From a checkpoint of a small transformer trained on Wikipedia: vocabulary 7817, 84M tokens.
Each number is 500 + 50 x the weight over its row's rms, rounded and kept within 0 to 999. Layers, rows and columns count from 0. Numbers have three digits each. The size before them is the row's rms in percent of the matrix's.

# layer 4 attention value, 128x160, rms 0.148, rows 61-101, columns 0-159
096:506487491466471548522502375511462454521511481462553543442522387554380449479518553499509503470496483520480515523493592471467402525511501451550521506437511500525478537444502503603453456581562475531532510583549541507551422503436494558461486510547495521446513478566471508462485440476546468463386479556471534589324509407458446565451458522476414533381501540518485549546528529448476462547557530513431577438536477476549443476557591600537538552487478447479457561587590534521465448488581527
092:448565618491560524513539519507604563499568426489438451533459530442526565529497515501550489541497421487503485524548486440544588410589457525475463485536516473493486520498522502460513523502522412531627446475480503441554497551454638598467492539550476369441507524508512480520462510477572496400463446462577472523479545523512484504443470471397608528558438414598511436464528548566517489546543509429445470475475488521513478467486502541421480460467380485527501519555574496393397555523514523
108:591439600513513528532557523400480473563489459462562467493514550535454497454535570526485561453566517526534383573517640486462536499561529578539478467439461547503511473510542488514539484466449491494428565442463513464590437566474468529447435580476591460488487575486452581485519532548582562531537564459466445526507579399522495457490549505484533581587547482468569474477499489492480505533456487478576499496569508519429472464538517507459541563525433601469552534501404558473659542591460482
090:444436490546519491546464541473509498511433613565463494419398464478439558409466568470587473461545554455409529473538480514500509551468475497453460516479396454560532463526443482542482451508521424522552459560518502500539457440506450450435441577442504456510562510392480525595421424465465370474478405493435488489591429510606345531504480462558501504492489403534520540496560450488483525423440509464477528543494489446541562516491535529428576517458521463426465489470547488442461574544491506
084:428477458495473458524468542482486591520582411469490492533575485537543436524537528489502495416501532400524503480517497431488452462382571526454455472549476536473501580457378500500401534525477455523497471440475639478479481506464597469494492530547437482579507466569552482482497431451471448547465540471521452456450497534356637515511481502511549446453524559444413503441524504477480514617473487570477528579352471567583434525511553491474549530454556564491486537434460460498503532553489512
093:459529386537508450602567472466499445559497583504510462455493510511514471425444468500579466491439459415522498541515458481537447412493484441566446527465515411503487477470401415392479563511576470468456544541551517580438589435514379521499599513459522458512428502502580459506465476521506466454512497526486498478451417452593495541553453460536510587583469516420556562497503465511480562505458523567510401480558473515393472519562548514388538453595592474496478528479503529573459509557540523
099:541504573469518429511399471610451546554440439494498541525510540554414477546500554472428435486454491564547447476527493490545527520572483507424531353469497489453513529525565529499502507523442505418540505595541513543499430460456589429476547552508439500469432406520462453476489396489479502544480492421371435499571547570521474467453535476496461493471498529585382455487503434445580506490490433475542596515476525484589444474410540471513510435440541502497421521397533450475592490439528505
098:517578514359447484551512481571596470404449492444460500602560553449439546490553503503501503543528457512462450473431472572520511509517431491461560559547470535437454451505550531488548484472488510442459505462561502491532604541437443423533496496508484505541393460536534591471468459561556480471488450465539547483452585577577478453483413519551386563462528486418486451517534375574508467417582572423465491466488591468540575465525582543503494521472589526539458474499489570467571529506458514
103:420570407556500489478488556511515453499486499493473535403505404509472515545502519531513524438426577489558521559428565474458417536485503534501509518495460511506410520543526560521495520543429450598581486487394601597496456512574465528441467470550510532537475489456468587497597525433529483582603511560541518505526568470510444468497430556491551427521466444512425491519511490385500428571482539516541477498489551443468546555446482455594606593513469457472491416434516525499426495638522558
091:546503589472532594581460509424536478545400445539523493475532434477540507477538508517453451529548463482476527532559463539494518476510442535423532377485541585357512571509605440505565514495486505514500592535483465562434397426536568503488580510511624565502651414495460499496460469553500460521427568588505475566494437462522500482483468509502564449542592505538496546489499522465462483465472481503416543461502480559477501454474537545512559574525529478409545459612497563481571441499549522
088:506456528454403488551530426444565526531533542463571562588467552545489386480464405425546533433550496444532571479490478450547528510449543537571572463490464563444581603488515513515481506528509449546552548497467492497543488400558429483516600479453556537563456471441551463501504547490456447614450438511486591408494530437504537507548465487553466506436545470468608517500566478490504540520441380538560384517491441465525529536484413500453488505465463477469436434481508492479456465611453417
095:340436545533591502534498584491466523486434495549542354464510575579467525518531373542516504494475564586454464518453493435425445491430443555459549523527520477506537461488446503504521579479460500509460607487418488470509441477425506600477440494547514530485514542601489393477509476433493475586544493523463456520569453495432444477492429516447487514399501547525541466603421490494502460510368520476463497464546509473572468473425483505491490512479471528470398538539483451499416554490449538
094:517573501414515507556525504419592470495431529438538488487471571553470515422509539465483531522523508529665403454515515540481499472478461508533490455468506607636484483520574535489419533458517421464565582454569513598516500414418391469523468583438572450495484596545457487537502470391484487548518490539518527476501529462445479557456477417509525437553480498444484515507575534514563494503438480450486493495456506567547420439542467418494454467596444397527488466512471505579466451549552539
091:440531498518539529573493535548550539496515538426501584550492454488427527500522479513517484499528456524443477472477550507445495484480493510565465451461516551517495609515474585497519498487539503554562581554539533593598501441523469425472541585609523466408512443446481525556515627550458489519544479543453456514529493456478419526359525546594438478509376406509461488443479516601495407518435373529529510499436516532535534541516447481467522537521449437426555411491569421531492596569478516
089:514522550425454515454418495437515434536533411550501406486503475557435541435449567536521513483465514511474466461476507515545468543438412503497458572520480455595473476508401442485507462555486504509521620491508485463582546505562556537560503442469501419555469439555379495461512492544429532504567557542481517564482536480539535473512408543497500504508608494492530386496584504454396583587459521511534511430500530584439516536441460443322471485508513496513559502500425596490516515514508401
089:458542525526549538533572538509549506527505496439377467457464530579500568588529529486446511589390634463528504486554580576470548596509470440519458525408500502532494561532527420440531506491461431565511545468491505453540440569517540477546495491458522539500453537520439405497490466494481453542537549485488617493480491554521497472496531559447455598499478546467483497554437468508478574525490450418506543460365521365507454600465516473522527461465560556574464493417502559443537572428449425
100:450444526560538545480525504461518553543605412525528495611484454474502415451511482525406507489532527547441563467517495554506535538490500441466499435485432536437486442553505448521398451443459444594537600546457579445587575501504546442592540512451408520554492566477488498484508450522477596516496562480344514502519473596586625519490500541510496545458492456534452533417473512485441522600439457576513531433560612475480521467515504566515482469512576515512433524507451500529490519543446551
091:434510442480491540491498486403475479451577396501468512456493507525534508448462449504412554504540482409654472480474489521525524472428481525471446435623448555432470512546419510616521511529468425482501574559527511555482578475498576500509598474431448456520489508465482492424384542507449504572410444519616500472476554502415629444537486514489475528432458477405474520409565515468524524470517546502505468448547424462477500543457467493530396477541473441532545562564461481489480488439457475
086:487510427510603501482452447482450432456431534571480503456544566564433416459570506524633481416454474463548525519447496502419544491530529550545461507442537533496508491456542520499500459512406524442481516517532482580430569460544493528551556496506526479428452517448532485498502506506371449483577420493431493392431500413412378560499551456479477476478531473509566591527563480446454481438580514520413504479559399533534459480518473483485513475590389466443463480488501493576425464440476417
089:496434528428485442478562469402532525583564544439559546476477536395500437651521527451508585460505496466503426481412492462467504443539422558524497484532552623476531596432475511442488436542558481476476451509386585473476458479513534477488540512434507524553534484510495577517528448437464439517442467510512500389576513534430489553597482493485458445532536592462454459554488517453497507551535556551528525435462535396537568504490514575454527423491514489491500459625488430455542505462434435
104:432543510417428568577454524479507491522440506514514460505530420430519548554565530572492512503535497407358581615440461456537550455483518547557517444633485506560478538476542526504454505372401512508474462404516546543571420454430502503456471570495510474480613433588535490567474476544566488455515441446449599466557453484539458513478538500501546448538555435505438500502524476495557440488549481529554540587482551522463542621463426471524488443498472501440533498495480465485512465579545493
092:480526503482469520523360440499543566525591478511640499449461433424388548504498493527472570371552524580616531568486487417437514507485497401401514455431480462556449469484466451513590515524443460511497572586461444568516573510514556450427486516449532419495487569462530640602418400441500549523455505457446461543521551561512508478526421467540504524447519543489463500499523526491509514412473496500479528537457491495508522515528539514422502556478476467529474544506495400450501496541533513
102:480527566447530488554447472525579456498507536447417551414555416510463559468445563406486529503600459484404460501565558551511459468477493571524469652457500562425454516488534477536522459537454540532451496472450462563547547609568502547515475555484497462434532482553491470492473559575511511494483356573553529491500515510619391460536481537516495479520569498460486467493505459493547507491498514481570508483606521486548566458527473461403507491477475545536535569538513652545430522510378485
085:411422539552491582580472514498404454551426545538507442464493456476441531525553519376451405488450473492404577424555475514438539481547506505436483501551507483512454525557461580487520558444400514454448425521439492573532460498544545620473426533614451525477478510531525471633498517532576478452524510447497506468481432470583488562484540498479534482451558593535509503418571517370499530521495574511537469539414586490503538488476540547467508463481509565467509427467555486496569446546556518
098:516455477458488464457399448510539570497542500534541457480568537494484487555513544448481471577453486528589499537531517599518497413504565482507418470599586533514515510475474421488422531504461477487453519487573397571468601581526549543453439465452499399532489504456507622526503443547600480599522512525569609500477492383508467492578525484516481608537499475510506533535418572560497453411589484429462584529500476483500400531451532548462475485442554485508503564473422525470506446563560487
082:525432418442489412476577440485520519539431504487433536554599381576482610472511566480446363487507515529525492439625498504488397429515541452512515514498518478522531521499555432445479451450409523454428469531460532500445502545515542503525542486500470482475547455415487496483545491514466476518484480534542507459609450622513424509503375412415369528455458515499484516570555482542509432465502476455415450442517483547489614462566503552543440456463510521538526542476537477454514490486462554
095:486569547466439499559545487444602464451448494492400396442460467513412529575446516552507476526545445502579609416462484477523459487467509482564576561488507487515416479538535508535464532422609406491504479599550507472443457542494467591439529573488501504485572543537466431490460485455510562506468417503457483411483520406466447516505490504452472479374472534448428528484537436524571447412567391473536538495556536499535477531497482476444427489496431445431527446498518531518541583459399468
100:495518483481498470404474453520404479483507529544452542503559497500531556524492495508509515589469641465483528398501571552556529484419605436533513422450464481503487576396466440492512421445560511539474506488589457455513551491583554509490513523476423538437417514554498546491459449491496554613407553487475470469562431500419562442569604544559487414582465437556491479528515517524384469514527472429459546443509471413551447540486483464553501511375475502471523568464490458557575476518502518
088:405516587493454425526587543487420484496465445524503460496588518562527551489453472475504578509490488474488513413421538502504501427529507503513564423470495457491638437542609486438446434485528442567558458592425450430547538503548469518445429466530530536460477493557509413493494462421498511454540637557490503530459488462575532524503561538421550446524485485453459375561599477507528531488503420537457548539491533485479439473524581501464471519481528538478611485446500491536555478469407384
104:542495505470466585594535509578476537482402511521469512510507469476449505493570459592539451518491502438537465527415457488460556552406488547535553498553458458550483475519547429460504541599492483505473460485609454510570448491446534582403518519452524493546471500599545425558587535414586516514484449491516434513387530510503449499619457520571426515510485392491526490463446455534471468519443556449530495513565422578460491490479403426523518517507503381595524485598591489433466525521455519
100:595558461528578533524456527474525546526559475459507533557520452433510440545501526567482506561509529511514483456411348496501481527499377613584553546456482443474529462486520549456523415493578483463446501535608461552504444478420538566480572562518486450466357558554460465534511444396527502601488431535540553445464466495409452436404470484440462536502550432470490483513564473502503465533475471494526484507474387453547501587478484539567533513486469495582499449465438604474519502495538530
085:531554495483469462511512556573452613498505480471444533515486540489540549496546355477567480534428516488485439500513510588516534453479466474568541541420519548533401404501574476517501436486471487544544577423486585526469444464539500486472452496527530488521439579559497528546498416455510520438479541523443476529477562479472614533476490487474485500455385568465489529377500528506447457536542512512486458600452458481415395413480425620507451553483430428489574494495500419486462547396406525
094:470466469507522476508488398538450565545459541490495502421431531599455516442497481500469444568386525514478505542585425362417492472429489481492555441511552489487456505518550519434592571522411510499453569525538485515503525497466514533394505558512626498482558504587472469581499524467564535467563569487510602458467521464476484482506532463540505517510555464456460517545532507496540496512451337514450494425464476520428448511419479420493642445498490378482454541529510454501545501473434574
091:536473509571539565452533542513498552402402492485465542494436434500546496455504511489443536519527469383461527485415339445454469501440457513538482472498501482491455459483513503528456497452509531509505441653544608610541491501426536397505427531502386483415565543473512530416484542499525382582451550500433558490499518534440433474477532467478541468473512575470520523457544549509536525508565481487473524580595485480494518422566525549499599525505569471500548597519535525484446461421445507
096:512516461591501457507506541541476555536384487464551445513534507443530440478448484532553345559564532395536438524525457448532490400483397440407586417527565386511516563485497503499532582504536500560525533540489496497487362522489569509450503484558486515513417434419491494526419436524469524535442529469437407615526496440585490469572491493537483435525436500437508478499465536498422512487492458506527523515551445505478524454524594458416495440471472438515536548483541477489387444513540469
104:573502477375517463456604485464544448546636454431510515430575550535548444487475505470502462461556472542578488502522560556495539530438649428557513555547544533488504553510495537558447571565523444485511477449525459484581429506507465515546447538468525547498580390519504504453571484499448547483497541419452402485528541532425564440560489580507521511461549515537570457499439498512450471428528467593490623428522519553405453434423456486456496398513516500514496500567559514497496532445517517
093:482566539506426565501354481460444491494487541526606419499446565524493491470556348532476505458472510537408469414538568574441517489591478496432535411505491624405529493495524552482474599504452511562477466485505501455564501453479505457471467492434567599504540462456437602446520591483567526507486407376487531531501428481383531465525514529497516506513536502491528541569477513444490511478478575558463433517523519540534472521517534539531564472439506484516549595494483472597483554561497476
095:558404467524500592567461509509499540506496522601555496523434389433477527518440508457551494471486491547509475489551463468499497456429511633509410534472446494487505415503411479517481539539454565536462476493611499604500553455512426541472423474474517416522514491463537599467467485470470534536459553538552575466431478509528519538564459427577470585487496529503523626465424435511486553474559548520666467527526445541570518585520491462491474556570551457491425470510459503592528422545487455
092:545431433544570453436445474501544482484507486527467572592504527531469632497490522529454572453373581450410507496432417467537527506512470459507501475519475498525586577437470592573509397474483432567523451518538589492467562504552496425519492492495580465571411549525533489485425479479509484520487554470547429504492502490496576609575449449468471416511508579545462453514456355464488438503513419467542496615499464505523441491538539487532546466542507594553532510557566465539473540428478489
100:459487569505544428551463479528494481478507416472528565515464482542423530508469517543459496523508487511472538438507516589598563525545469458451517438417519549535552548427462566592420537599497515528539464548520546592488495559536513424572503516479463551392546625507540448574493525440467506401543532528449563456554459580431415532528580584446550459466449481501550505478485510509509518472382492387511575413429572429432510434505497405562526521482531541455477546517509438548557531528452503
094:499496480510432516487450540429497501502514493553553480511466546528505509415554444547529458492475475556544449521483485473440532407504538575491472524536487548465480530457515491513525529522503509508561488474492649545422507450461458426509519464560553400409539486585437625488476523532502472509501380434501551439527475462548409473507388414554581420482581325464471490565485392439465554455508481546535487560560469438453478495518492472403449524505449359485534573505534441524486491526511499